{"parallel_block": false, "lr": 0.00902, "weight_decay": 0.021, "lr_head": 0.00816, "schedule": "wsd", "batch_tokens": [8192, 16384, 24576], "dataset": "wikipedia_en"}
Each number is 128 + 24 x the weight over its row's rms, rounded and kept within 0 to 255. Layers, rows and columns count from 0. Numbers have three digits each. The size before them is the row's rms in percent of the matrix's.

# gate: layer 3 MLP gate, 192x64, rms 0.548, rows 90-156, columns 0-63
# up: layer 3 MLP up, 192x64, rms 0.595, rows 90-156, columns 0-63
# down: layer 3 MLP down (transposed), 192x64, rms 0.555, rows 90-155, columns 0-63
gate90 099:131135114122137148090108140129147135200114135108137158107122153118113087145139127090108141098134147100145154156152124119138117179088118127075162126122113151091132139131153175125173112114105132
up90 091:110146127135161084093106137120124083093138157131105153111135136113130145131091187153148123133115140140110120111083136144110092130131153142156123128142067161136153114131097126090114078131161137
down90 093:144112104109136158133143110151142163191126111122071086140154102151074128165115134124115152103105123127127143100152137109127106126134142144149113144097097067126159139124124109120096099125128160
gate91 098:098147119143135102123126126106172178119105157126137136142130115115135174132167147136135137156127091137101118125125179149122108147113121114113151115125122066079148153157113152125174164092158108
up91 110:167088118124092172143126112150131070141173103135142109101142143141140127119112138117097115128128126109151116138101125068155146122136111149139136150156163155139105106125108095121053127131125147
down91 106:106118124076153123143112086155172084143123112128110129088143120149125144190160139144112176141110115126132086105100087092147157138110146101145127149115121131109105125126142142100161122101151125
gate92 102:147112143103121160133110120171164118109109094139183132099156065132148110146095111109105126161134115141118176157101138081142121111146118120087079140112140119151144134138110113148125095143119126
up92 098:100144168147147140130111161112074155113140132120091119110124123101150134086176115132133119088150129136146102136114125142144126155126165174113139123165131155095145082131132110066157110140151117
down92 091:137092113128135135124096113104165179138138108132118125165171123143189092136120163117144145139116110143123123123121134123105168104091110075134149161157136089122124076113159156138154131132134115
gate93 110:078190111166148149114114092145153115157118135177055153124135151097133101107141141126091093109163116135136124111129123101110117127152151134118131134146130114140139131119110148127077130131094137
up93 099:161111109083113098098135155115138163162086108160145179108154122187131092163142101135100129133146131147111083127127121141147109100165114133099126088137151127122137113127137127144166148144116111
down93 099:083105143135125164124153121138131135127153172163125150105141138110151147126128133113136108186153108115137130146096106151135139071101100117168082139138172080150126129110165136129123145167123109
gate94 102:127101143120111140099116108090181131178079154108155139150144152127138097124135184133128146147122124172125119130152123136118101145131093163126161126119162132128105134165131138131091156069128110
up94 129:159153122136105138134107104160115126144145077122123131112109122141133132141161148050098125160148142139150074148081128098119140120169172133137130115120101144143144109183154122136101112129121132
down94 113:116121133124158184076141145133114131150127117113118143146099098142158134190087128115139168087139155160104105107119167124115098098160118153140158133078125104137135147134119117160121129130135153
gate95 109:130086088153163132120109132098124157118097037154137148127147145110099142093108101128132114135127137127123127121110082124117125140110159158093135152165126178155114114120123125159156119144138133
up95 112:140119101145158118132135124114126132153110106114169184163136114085098119135154125133139093105167123084157092100153113149135088146118122125112121140126145164134124101132078132157179108150163140
down95 110:137129142134119129160138156104104109109157135162088098112103118096103084156103096119124135083170120088114145142128125137136141158126133149133081118117105136132146130158116097110072174123103169
gate96 109:138105153136104101140129131130165147154147113123140093150139150105141074130197113099132141157115106185103111126108151124094120145134153128166136132162121083109128161152123117148099099102122149
up96 118:094139116117083124154150127160122131136142097135143128126135165158112096120171169125110100139146180133120088151095103115106119139125148131062162136127082104138091139127154128140118099151103130
down96 112:118150117137105119147090152081169122132160115159141155104109115112076107120126128078123174138177135084138129150137105125155109138159150116132138149127097103179098132125130119130119112117086107
gate97 105:133103111159167134115114091050148146158137153086127127136107123098139111093164136084095134139153133174089091093113132159141139151136144146136148130143142135126147104125138129136106127158103137
up97 114:152143141147142092098108109113143077133123167115138129116112181183150164113134114097103145145140125124133102105130170125102128135096160118094096126184125100156137107141149114130121109169125106
down97 107:156080142132095170132128135091149103130120116166139126135102142116101124136133133113166179135122150065118098145148141177165163136155153149112145159123112138152111149136142125122084115124118093
gate98 104:159137116086111134133136136132144147134110084103134140151155101143127072116155092096132133148138115149156130184111152127102143135135137148133125146093084108120129133096083202108128124108131109
up98 106:162104140119120134140148113149120109132100094125156136129111138177130115120159076107126146147141093165128147157123149143093143148112135162131127136127096108145129076072088169131149118085104102
down98 101:143144107129133097110135129107095147106194116140134151115129119150112120100089139131175115078126085140123151101143183120152174133150146157116165115152108170119158131140133154122101122106114122
gate99 111:103113142142100114143132161110126131121098108149142133122117114102112079115102116165144087165138138084136185098089131153154105112139123158070157165133116109159121095137096130118145107116121142
up99 100:105090104139133127130110192122137155162166106123124119105135131169111162092132118161125135129114172138141132180156118160114144130149136135131187091178118125105143127126123115149103158147103135
down99 103:081125138107123121134098140141118104089107098140106137143179118139153116120132136135126090148157171185104140101110130155136113163126115115140118158139093123105120102144124213151143122142140118
gate100 099:147101134106116131129145160133169151119130084102139145171086135096131151120139096083126134132106119181078137105117132133168128104098083155150153142143119116140130105163141153140146120146147170
up100 089:154138106108105111101116159092132158123163137099148095086115121108164136065118078125137130112157116094153097134120133169156143112105164100143145128115109129117145144138138157155172130131141097
down100 094:185119171129129113115155136101100126136138089184119112159122124117115080156116148085140077112129127136163147168152102134116141103146161115088117156139145122121164142130104159132107142129125138
gate101 093:112142103110113155120136123108152136150103121132164108122134141154155124132146086146081131088118092131079135127178110126139152102165122158126140166107127142156098092143126151109174074099125135
up101 082:117126137115156091097131168109161157138102161112148135140133145047152131107147110105131142158121143119191139129124129160103127150113116096128121126137132143122110090104145078174142140117135141
down101 088:138109141138114129130131115144096134128092085135113088150130128113102104130141105101160103176122110176084092123094120087142125115149144155163147172120108129117131128092114153156158115117144183
gate102 100:138079125140127131143147131119151149133116134096143101154116131083160140167132095101155127143111119130137124119147084113107168130118096132093159127155120094158170183164173139141105107145103111
up102 097:148169137155171131140148135187127133146183102155127145175108127145092111115126116108103108135156135144124137144107135127124158151089116128171120065104135152099118154098112118130115139151114151
down102 097:120135094103145071136099126098177159152095097112130123118145156157128111110140127150152113142087136144177129120112156079150113099140142131162121139148126160106115159140138155145163094117159111
gate103 074:161155145138150127148115140134129124161104125118144118107169132126097114122172131121123140150116099114148159050099102138185140115133115156160168151132111109164132099122141125098144109145166161
up103 062:170171105132142106136127116133148132150136117141130120097141129120118172125148114124154135119076104111150132055108090175164154131097106161145126157133127103158114108126112134143151141165171148
down103 084:129136111150168124109135129117141089125146183154124097133193147137062154133126124133095157127100097132143120117162124123149122115134149106133118074148099158141130120143113095112178125125139102
gate104 095:137108097129116157122135128106121152169109072099147129172122142114108114064139112124108095128129126164134136135148124148113122060090147115131129082148117114135117127100160155125112145166137161
up104 095:113111157156140158135123096136123120144115142127127104130133111107131109159118133121092152102133079113138115126144142105175128109119121095105140086143112133146190123219107146112154134134138090
down104 097:093102116098157133114106111117146130091123140142138120158153116153091177152134136116117117129140143101072157122134127123125091124091134096156137052149114139173144112144128175119158121110125127
gate105 096:165075143116151132111153111112151114097123116129145116141170123133153106146150098131172129126143085113112122141128109158068133169126146148124107117148128066172113109107131126146096150092132123
up105 091:093149135110202121163121102122092137124137142160126114121167159132129139109083080145143157094153128148136152096170121139099094127121136136153117160143150158129101131139129154141133133107088112
down105 088:143137166173142116106159134142131117077123120159124087123162123127093122127112113106106136170120108111112146134166134104103121140131105139142157081136152068121181158168154159138130122147132126
gate106 100:126115104147112125109084124089132132062103107126134135130154149114094122139094130126131096128144133153139141139111168135118114166126145149131127158133098116055123124157154124071089136158157118
up106 108:158119151137153081125132166086106104106092112135094105119115123148136149133174151125081120102111090140111143126144122115143134063122158168090159138097121111095098150129140136121152147111122118
down106 102:135125134135130129143147115132078139122136162120156168091117105130161148111171072146119148171128173146090122119090152097118141096105089126128121123132125141176161127157102099106099136122148114
gate107 101:146125123152147085096086083098131144164139146126120142149133152156153127170123182109093108152132142123159142106122091103141144150131142165109123153144122125105109123142101109141115152071090149
up107 093:123127151132140119104139109118096139157106150148150142139053129134080129085121124113138153116122104121135102105133153096139144146166122158152138096133144138117144178143159090175133134177116101
down107 097:130139120093069112135106160169121159131155095135095108107097129146168120116135132105131113136118157127137117184101130146102083143102168141153115183106134134121110143123130164163123157125110146
gate108 102:174126074114162102133115111145148105126120156135158123119135114109097094115124115080075107114150110156141126169133123102103130131141151179147093167144134147113105135158131141141113136089109093
up108 101:151166134157132123106140107114116127158147089147167154113139122185139118109156166123103160079144094140092112098094134119124149154129084150136122101094154153140123153162113108143132126097104110
down108 101:084161113133115100149163131150196143115118114106115117126103179111134131094147142110165138148096136116113163117110113144127100115136127132067090142136151112130106154120130163130111117123182113
gate109 097:114083120149120128144136080125201134178132105122147128122131155117118142110125103131100118144137137156134117118165112130160119122088122120135137156133132104121128089199162151128149157109171150
up109 102:132130114102141117127111165140099111139101150124112118103132115165127150131124191139136111125144127107167152133111166106106111111161158173115121113117123131133148168094125119133076137155049114
down109 105:104087130151125102121167177138114120104125130145109062145135151138149135103124105112122138158150109118070150140130141171122108119167095116151117146160139151148145116113061113121119125156120131
gate110 099:079135110135106094154161135131175130102117110146159093135160140104149130161154128122110145150133126152110173106113163107086115147102128120130121148165123060135137118132146118168094112109119152
up110 087:128103128109123101150134144119129151139121153113135073116173099144191150127149140114107154093131146161132119154118144119134083112101090079153101091155122079123134123121117164131151113100130143
down110 094:074144145108122121128107125128094168111121086140107100122171132120096167146126113160126144089155140141091131153144109135132129111134108172136103148098138108127193126108115081117087130138147110
gate111 089:133085134135130104096086137110143109125118142074130140141156157094141083167151132158140100179073137125128126147127112128095152137120146134143093133122094136113161151157148120081122151107122154
up111 133:164102140145161083099097135155163127133167146104067104119121130119128138122164106172105137126102132150125131145129107153075137100138173123107100122139078127122128154114164137128125123118102103
down111 110:116153162178132122149150106120089173124179149117177171150111121155132131128105108123117128083119149164106107154136129112112102117153151144124140100147106128180162118137090144118149103137119139
gate112 107:117139116149114137128112082152144176174151091136133109124108129113125086132185124131173077103111133146124102118123127096146186132156133151138144128138117145150145161138127138123084135104089108
up112 105:132105093155106127124130149083126141147135107115087114110097168112162128147145109173121122134086086085163120150119081193125124128138138154130162151147147121116120140095097111103120109132117129
down112 106:147158098138136125116155108127143102121150148121188142109133113158114159164099093129126116160097107107171112137142125113124070137119113130121082110138167114146169159128126088156163115128159133
gate113 105:141113108096143149138144106125139087129114132141150108137160128143154092130157112126145121138140154099096175113076171131098125151157117111166120131112122129089153169128129060112150171130123150
up113 100:102155107160127121125119146105159152104115136153129134103145152150142140091106127116117171162144142176123118102122094129147156105115163104130129136116114120099148102170111143103149089062148081
down113 102:130138166117125120109135147146125188123140084097110119122122115136115088128092187107122096139099109110093105148131114117087101135146108191126148114087133098122129150147155121138099140128099146
gate114 096:096086142120161125149132150131142172134107115122108160157102144109153151123112112177164106137099114090121130072164134141135126164163095136105111105107125141142104134157174123122153121157166134
up114 100:084104112136143134138125108147126168121105089127108164124113140171125165129132152152162124101090135106132095117153132124164099182144124139129158141093130114168138118170156078093112133148142121
down114 099:147150127092152125131121116140125102097133077140129140118133123156120178134129132131116137099108192140107120101150146143114108112101188120106092125138111159157145105101099155080143145163149106
gate115 100:135114153084140132103118108073119120095098136120181144123151112137133100116160131140112086122139140123106124098107149120133089174116146159145119147104128117086144094111136063144124161145155126
up115 095:096064150126154113130154127159113137148156111150163119116127128109139123114141096149140169156141121090124157172145122144144145081135087114130132123149131163121064099139096148101128146107109142
down115 098:124147133097133107124115173126087142135118112071177133115109098100181155131144138101124135128087120132104079134100082122112117108132146133088126126148141157133097158096162129120125109100152112
gate116 097:121134119141174142124165075166123136190134096138112153129125090101084099138178133139136109146155141083142126137092130125121157134115160092128128129137156109127133133120095149123149125127080153
up116 100:119133116128166108087173072116121146176143116147106112111119120079125096124156138120101143152108140143137158160110102130075139135101191135150122157115109116126154127128096114136126121131119167
down116 098:158113173158105126120095120118139148107150170137118150141125134115093079142103115156123142110137132128158144117155156109150150114164142145116143082139125157166152097163143134118155097083111078
gate117 102:153120108141114107146142128157129114105121152112155129174139124130121119125121105148086109122151065141089128121109173106141122082111146151125149138159136076140128121158116191101113117168131097
up117 104:122139164149127113152144157112113185145112149103103091112112139132113154129151128130162154122147106115084146120059101082152132110100141129065122117148106101141122147138119126141131125082132144
down117 105:096103108132114137098087079134131080143120093094140112145137178111143141148109104165140139154172144123121166141124074151114166117130117091120118106122129137151150091134111121127170109140110142
gate118 104:141140114119138115158111145137135130173152124135135153169127141115131081159148109142093123107141121100127138086136102072156097138096146112099153121184172081101151100116138146115126099134116109
up118 094:145121137149130126120140109081143140134152121132105159108120151099127142121134150125108109105108134125106090080123106074155110128142146147137140115190155087147141109108146134126073086125070147
down118 096:128102136138080120138148145156094161161167167107098129097139135083121157142092119167133139101154106108138148136151131136145133081100164159117113092117106143143119110151118106100086112124100138
gate119 107:158136156074120134073130119145166146114121108084132145115120118109150152137121120125137139142101071138124135128158176136122144164138120117177128168143124098088102128132109103128116157080130104
up119 103:111130111101087120106101120126138115150112130123124145088159166140097155131141119124147146138112125120141110098197136115117114146104114093086132139153152122180143149159135102084160131066132133
down119 108:143131152126082089095135146160151116147102117153067131148161145128119190123151150095134138096120126084173164142124106067135149122129136115144125108139121141104130136109097111135145126110114119
gate120 099:177123128148084116196101186155159112120099132128126127100123128117121117133109181137102101135103154155131095105096139112103140144113157113150108117140111104128140153132117147097086158108136130
up120 092:121106092115099143114132105136126150171107105154135151085121132147112161087076156153143121134073137106129146093132127152175128103160118095127141138158119146139101135137113084171125125100135148
down120 093:121165102131140077142131100149134093079125102137090127115120144155125081116141151104146097182143093135125117103161170126119154138121107151141111126133102137144121165103169131111107085147151129
gate121 106:109137100078137126157114190114115103153138156150106163135140106104147109121117151168094133114156126147127123135129134155125149106122151105158137130130095087152152176112073157138107140100127159
up121 090:121141136112107130117121120134145129118104167139144135113110105147134150097139173129138133139122136111190145131125153094165100173129101080105161152164117116085166098104097079111142115151101130
down121 095:115184131111155112126114121166131144120053141113142127124074129140085122130136121116156120111133080145104119117080131093107129147115104148135121154161152143116109158115138122102077115109103136
gate122 117:070154164130106134130112120135105135135118156126141125140143116134160143135106135128142070146131134120087161119062167119143142104150134129090132167081121093139130103155158132130131176145146151
up122 111:175103104152131125123140143128165131131132087125124130121101151117110116148138116148114180099087144120189111125148111121124072149101115158153135120165127146103131157093138084108128077111127120
down122 090:152101106078136122122134139166204121157067087127129157156117123144131119131137114159101116132106101105148103134118174110106117109140139103106118119135192142127146136113135133123141102104128118
gate123 092:134143110115137111155117120131154151144104148152133165124141133141143081138125097074095081172117130144071120113154141116112086111133084114118147139123127133126162114130140102138130129153202122
up123 097:157128104151131092100087159158159142081164153124116154124158109135125121120172124096095130117114128135105099160125131172170146131109103128116134146115107124104159084136076128144130099141145099
down123 094:144112119079125089145113118140075125115136125155128117096122122092092185085141115133113108103161142151153132143127119133133155146128168119193080163134138134130130149134124120092133147091128145
gate124 097:182143098133149131085117138141179125125099097121136160144141144138133127095153160098127096109157125074143121130097085135151153155170125167122128136076140125123149118119153108106160121140143125
up124 105:155182121145171124101155128166124131143129066139129141158106130093110139146142165114132088111161164080129113115108099138130122146132104152113151098118132112115147072123115133124150091131154113
down124 106:138142096131065104148097113097121090174125137149155128111130085128119097152126115127097128120141119119110139071149141153134094126143112106134106144151124141165176157115126079150102138156105122
gate125 105:134125118080122089143138138128128127142108154100118147108152048117128133108142126119136068164160126109101132136121167129126125129145165163098140133102146143155167099104153176136113153128111129
up125 098:122133108111115139123097059104144101122145102146088118135142130137138128156143121177154112114121141114112101130166100086138118168095115102156178139122184118138175135139112128136166124115121137
down125 102:158119147094139163110144153134123156111140158148070177162143122147120131125125139141109130135121124143111113140113144142166086119142127115134112185151122107072147099154152161168154107096152139
gate126 103:125108128138108153119100112161112135146129133088152165171134110161096090110138129126119121162201144083130153130096121091131173137085128134112143154104131121109080118127135164125135143115113141
up126 118:135118124150131150148081163110129114076104127093121096113115160160133147099141134109091147123132096178113163151147145135127109085111161096126116119162129092090104116154174110134135149117149115
down126 120:147101121153083149127153116151131137143166118113135101204148160131126123107102130106117158153125145116131134113103178149159192145122139157104115123093143158127124088128105113122145110156128142
gate127 098:131118099101143159141144098148150132119093122067143153149147128120150143112137157156135126142151139136141139168109127170129094123116109130174141158136130108089167109147083111096088157129177118
up127 102:143155139152128115132122178131141105075114154133109126149161169155096127113119147110150146118158117105109131119083151132111142167129119133146107123144162158129085124115174093147184107114092111
down127 105:144131134128126147088110151098157132150131131106113123126122068169104164138103096154133124174147110108097094143119153134156131161125131171137179162134133114126139134088104193124130133113139133
gate128 108:127082102132138064137150134100142133151134137109123122093120135113176085150119109138131099111119069114153163094129099152135148175159149170122114148139148118147150126118116143097142159133130102
up128 103:107135119126094099164099133114090154112161150098121179141117101082117175108086169122143120132135154138151154155062152107152126104133155127153137140159126118112135133137143122142104119093144131
down128 104:151110128148148096139162115135148138144095169131170134157158132125084143139116166102055112138111085159137147112140118125107128154129116114099115114122127158132119109128118133051121103136125107
gate129 100:124125137141123155114140173104125152139138111123132181124127143107123134120130141135139120094168090127070122138079114105128136099091120172142105093131139115133149146165171166096153157115084149
up129 084:118123144150130118128167120113138132134116140124160137160178099194121116082118134108104160168139172129130139155125120162136128085100079147121102143139144140099110129118117114127101123119084176
down129 093:127111111101126119137112142127114089136102084132101132109108114111172135120129089160129125098102080140101085142120119137096190150124186158142143132150131156102151126109145151147143163112160132
gate130 100:085132110124132096114111135106141141109159136115104088132136109128090098185087132129165101074144128116089123132129158156083120151128119147161130161102139124118162121141184137125110127102116113
up130 096:116125113101134119107163146125124128164106145145146127087191141098106150121149183128133132129189125108181109132122111110119143109163115101151096149091145108133157138132118104107137127147122081
down130 091:140119146099088107136137126174174175140090112095160110141150117135188113121141132132101121159123143150159111159116089172121133132150121149121153139108148139145137152082131141131136158085143112
gate131 099:132095146120116110124135112090167148118167094123108134119145116127145099170116111129109097183116151159142146111115150120123144118118146175101130116189107089149114156147175126149146154131142168
up131 085:115159155114176138115123094120110087112121144104152121097158113124134131116166139147142153085112128102119116158153132107152148105163086177150115109084170138092092134119113140112128139135084116
down131 098:116121138111152147113092156166127131132113115123172104130143103175138138099148117115143173173108143167152168098074126162112142155142134164134142138148114153113122154127169153133097099144115152
gate132 103:177121135103125113105125108128157113166118128087128153126134125147098089141173144121105128102164181128138126082091111087145132129135113149078159144114152101145160140120154150154151099139125110
up132 103:071132088152152113135124114118110100138143109150151170139107115085138109143168133125144111085118093133118127129114078143135122105115125141159142101187108117167146145114113133165163142168144120
down132 100:124149113115171128110141130126126147142136124130133138119138089096136130136122112136146077150129101106123131159094159191074158118074107107164132141151109127123089083135136144141084162100131128
gate133 105:150101133144134156163120114181109118120105098120131115102137094087113077160124137146159113154136127111119148140119111126154152125116162160093165144088102100138175111111146133099115092131145168
up133 099:168152135158132183122128131132140124144089102125161087106115106079129148160144115152150102160146099115079111118111133135127116129095138112183135114083115137094133155139142164141144119105096138
down133 103:122085149140137166086112088143120125081158135116088156146141171173116156146120137112136088145137140113165154142144104087113120110123101109115130127135143148164102143152122079136159136148099141
gate134 096:146143105145149085105131118162118111132178141093135117101174113136168105098117139131084133103174142147122126165094133163095135128128121158152137179104151124109150127119117102098111103139147097
up134 088:087167161075144109133113142153132123130185115107133140115112116133120122151126185126117124153157106113127120129148116134093137139108166100148124156110103131141163163131115073130124079115083120
down134 091:092127126096090129139118123123088128167164112117132141075153119122151162127151161141137126123124153136102180144128088184116148147096122142136128104093109132138101098118121192138152127142147129
gate135 092:120107142104094149138095099124156159156124116105132157147133112125151140152167133136074068129183094131165135104134115070124139146099107152117102149136109118142145102112127154102139160127131132
up135 104:124125134150148120125109173125133105131141145131159127147146165154108101135104120117153156143099168137086126149128133173106114154130150151149137097132095154065130127161107050148119109133142142
down135 111:129116153150105123128150131105132137092111127130143168134150182140161068115134127109129093128087129171119129151093132112140121137077099112094126118121131114132119127151139145111100105208142143
gate136 103:139160134143160117149094120164150120112140160111118132124150142104133108127128156117144075090132086147098135119106108116160120158149157156169099149082096093117092144113128110129133084112084135
up136 101:091164141164101155126084113172133109142144149139153113139099143141143141104126139110144161113090159129117173094128139114152068131115131118108160146175147132138163144145147138116118109124084157
down136 097:131110111149140123117140101088096152095135111143164195142099150093111142110122112124179148086099091132173126132074119113114150141133109157126127112122108142171134096100124145122133143133118105
gate137 099:128081104095134155080137179150140121120101132128133137134163091136140115126139116161145136143136061185127156118147126150124095126106177140167104129147127126147093131094146117140154122125142140
up137 096:158139144137122103138124126072120134145131097090141142113135108140154128113192122109096111152098129096149180138124128114085125128153130135127130151175110154175137084125129121116152115169084136
down137 096:129114117084145086134134132119104167170126113076144146108094153121109152134114095119147136164141095130101093102149143161107114123131096171117123154130098131105110160131110175115077128134105130
gate138 095:150118137153114150131137135140172102167129095155152143119130173105106094121131093086131108147135152138078158148114099100104122102135140144128167124124182089121128103154172124124171134148119118
up138 096:137106157105111146167138092128163107132172086159131121095166157143117102102111100138095116155114093080098119124144158109160131154149138136145133128146122131172132142172101139149104157142106138
down138 089:098147146140093121111128109094112149106170205118108181104124119124104138111126117116083137137143157103109132142108078177149094144159124159131101105118116124120144148142091142117117128136128136
gate139 103:071119125122120146112150122088161145149121112138139108156116095067109113124148115150104112117100136160112126141134177127140148084144136127126159121076176111153136141145143155139148094138092144
up139 096:178141145112140113117135122111166138101123144173087116098133116166128115114130127123123106112149166112127152128136113145111110143191139150120057146135146139131159166166114091120115100165114115
down139 103:096114092102152114149131121156141142125120186127139113149090130074115131136141166126140150140157109099121101108144126134187129130135184142181157123136133134115162097145106135170140134100124121
gate140 104:136120150132170140096110101125154165160143148113129132116171070187169158148115144142129120129142085131108103134122134135160128136134143112100075140090119127090125109118107142144151106157156110
up140 090:147140103107126112113122109157132150151121143153136139137139073088107122071099128127141135148089129114157168104123093145088120131155099077128171116108139140123128142138098136118140138149170076
down140 096:169120114150145206147106161106170111111160162138112097140153157134124123144124141114141158095149153118112156129129093107155102118126121096127110110153125115111087098163132146098157137125096111
gate141 092:141122125113112106140131130154143149115094135111185172149116145102122102107134140144071115171131080164142148145156127142114145134158096185149134132141150094098119127161101098130109142155110132
up141 106:121120106140127117124101132128119134145145149160098099086129132110123130125097110088151101070145148100143113089103127179120150143123155081121111128159097163172131145098176160137154129137135107
down141 104:114096120146151133071089140152175115145118131120181172145136112132103109131133173073100119131109143112130134131138113123093127148130138134131131111114137119153080145124116141095150067158138102
gate142 099:100152120138133109129109139133122198122140109186132138139122150151113147136148118136108083146141134075120102146108152174093107126140144150120119102096129142152179129104137142111094089139128168
up142 086:146139153120180145123092131112128085098110141110150105108138115181103122126139125135142162093142111160147105116082144142138145121125170135073153104084117116118129149151144132175096135092134139
down142 092:121133109144112121143108155102103120099144148113153075160144102144115102137133136106122067115136109118131116162144102110081123139131130104118112145155169106114119111136151204110118133179111109
gate143 097:163138110112144136124084130165140072126147140164150155154127111116153103120137117178146112113107114130100123117089110099085107106139135134161160153119133082116124089114096135082121099152149128
up143 101:123092127099162129139113134089135088103112152105091196097141134142161088154127115130160147101110144164116130123110117110123104092088114146122173152124122121133110103132126102090142132153133166
down143 096:133145153126142132124125147108129094102155119220096144115127124092094140157132143102168175124156139123132106129136134118200161114145108139115139101125127135124119125136138091100129122085132124
gate144 098:124096160158120141109110140110169092178149117127088156157132116135143133123161124154124112106122110114121115111074124127120094164090116111111089108137141140116121179152157108090152100144092147
up144 101:118147147094120091153134074151142100113113134110158123093162147135123095130172084134144142113138107163122112116141132174116172079122129132133146177149161151166139093116136117150134138119109142
down144 099:134152112114135092127110100083169127133112148120141081147135089154108106124128156105120108171124139117112105096090142099110148135123111147164103108104111162119136132081092137157146086089156139
gate145 105:147076102150171155087176127125142126142121102123146112090111084129160106089131122107111154139100120092120145153080146150148121141120120170144135119130138121104176106121124142100154155139121101
up145 097:136146131100112141156105106122111140166112149168137149149169135122117147127086124140134138156130135111181156141129150107145146129167118085106125122114121122126072162129099127136062122071128148
down145 097:106134144169136095138130144099186130118151103140107058172130150121088094108152126134116141117139087142116128128126111120102141165089127130145146151113158149124138094113148166104149127093107118
gate146 104:113149136130167114135124128099138165109078115131128126098139141173166145098118111177140144109137146118117174139115160144172098182144135130122093147124146123119117158109117146173101124108090150
up146 092:137129133123105111089078099133134105100171112156157132169093161115127118137131115130120118131133110158142169132109097103115153061130121109137160140118102137084135111141104137096145147130178094
down146 097:101120090088174121149139130123132143138109120120106098106130132118099144114125105158108114175109125112121151116094158138132155128080130149153105122095140153122138149184142143081135142102186162
gate147 094:126098129148128141123089165108155141145092145136107145167086110106147130145099158134094088114135202157128106099148150146146108151139122148122109088096123119107180139135144144107142139132127147
up147 095:146123134147143119112148131149130179179124099121092160081119129103116168080175180110137139114100147116114112124116125099136125122134113133064144105126125156082130132155137131115156147127123111
down147 098:143154118132116140119063132134106132087155114084112101097149131145150158115137120128105105119088134144127132106093086089118157144117129149146111124129170128127136073111142138108160135080169116
gate148 105:114090120138133085154147142101127175117139126146174098138140158124134104106139119108118131141161107130119155126064111137152191131134117160129173131160155123121146137112105104145085118166115145
up148 099:155151176118112146131139116153151161133117151087105111136090092077149127138145108114117137108114123105101094103150138103137106160153143181146129137100126105089123116086121154153164120116089123
down148 105:098099161134137077139119102125093133129160111091161120110117142142187111141134192121121110119147151125124117168152119084139111134097119131105144121132103122152113140163113159123157129075125156
gate149 102:189109129146107124154122121129165180094082140078157128127169086147122118141113142122121131132168148156123112136104143114127141104166127109126106165094120107094130108080133120133154146135141110
up149 091:103129138122170086109122116170141112109111131118147116086115094160117127150148091145125155128121151130162137133116140132180125083119146071091127177133159119110124137100139134114153168087116144
down149 098:073117152142153116168157121093113140145131113123123147151150145123140131068125073162129122103099132164109129114115112129166103123150130145142094103171103103182142109137103123099109128112106135
gate150 104:119137163142131116118153149116152102135123137144196098148182107163134128137123129149151079132169134136124100135120113143099127145149091121168132137098166133082130147127139134091136167139082113
up150 094:123140166125091121110176124080168112161136120137154111171167106179151126127113121129126093138131140129129099133134106153117120140104112134121089121120182161116152144140145135131159144114064126
down150 094:146180123104096129140124140152123120139119135094160148074142108131160147112140105126122165124124151148142154163122116160099134130079133134138117179166116127145104099113134171165075154150130132
gate151 106:148126162096159098082102098151135120141147138125144119106158147147131129151102099077172114131149083135137142098139131147123159150144109117175151155114127138131165130136156157106141147145142070
up151 092:179140132122118118136136106122136124163136115133122113147119127092110144115087109142139127125166180132119117088103125106118134135083082136108118137175149121120149121081144163180142087179144136
down151 100:097127106154125136106107093131098105136178107133121164083123142141129186123133157123101120174113124129136132136170108159129180128167137128171135168136125156090124139127118119096137131170118137
gate152 097:118143153130155144116117086173174171105125128128136138162167119180149138140130114081150125119135107158134151124129161134155110092110096142099082123097105113142109158132118151131122158117173143
up152 089:079114123127110109118138131148167166098135151124161121130126145111143127134081118109102146196140122129105125119141175151114129080091127128129141105126083145175130129162153153097139126132095156
down152 096:130175067125093116138121070148086136099096129114133144129129156144109128100105131145130106140152125105140166136119140095138138158118147159132157097094133096100149120145161180160138148144120133
gate153 082:109145135108144152128113139143133144144104123084140128102159083122088157104093122095165150118130090135129134046109134117136137096083116148164129143159132126136134162152128136145104116160162119
up153 076:157112122153131112118134137119141112114144107192115121151109172135152091142145132162108106155133164126123115205133122143127126149190152091097119105108125145103123092115116139116134139101092129
down153 089:119115130099119161115137131177165118168111094111122126147120144150187130129099129136141096086150132114133154143134141089145133158142165137106133150104151091108135132124074133113101138124074166
gate154 103:119102128086143121115106160120148122155169132132138082178109140130152098151140116127100111117149106146119107071130125146137153128074170131139148115122143069125109088146128128130105153099163126
up154 105:161115106140093117162136138165136106144144103145197099107133100125114138117135146121118123103133095114096099119164140101093126083110142151160149129199155101149151108126130100138126125118110126
down154 108:133139150077128099130138113144085134151119130132136193105128127117110135147163109131140146162151160111097097103144139148132084113125125118136166132115085140155171159169181159142118128123119119
gate155 097:082147114141125147108122111089158116103077119128099137147074132104172124097098121131102132103127085159142160127131117146154128131160085139159129123134088095152151159133101156127137112153140151
up155 101:160141142087115120160129152130143099112113117134147127127154163129124094125160162110134140147155132142145125082135122143088137101092126135157073161119124175122119062122108084101134146098137147
down155 102:159142122145146121140140172118139118125114096107147115090139183170148107151127090117129146117143165139104099119143137100142089121140155156131154119102099151175107148111091123093122177095126104
gate156 097:108102116169173131112120144131141143152179133103132169148170167149141103154148150125154152154162112130137097121132106142097128125149103144120138138098176101108125107115138102102072141143093120
up156 087:125131128149122123120138143173108115146190148104131151105155157136149098133131143125183109098135081104145103135134103123116111100183153167144119134130184137145115144142135114093097122135088142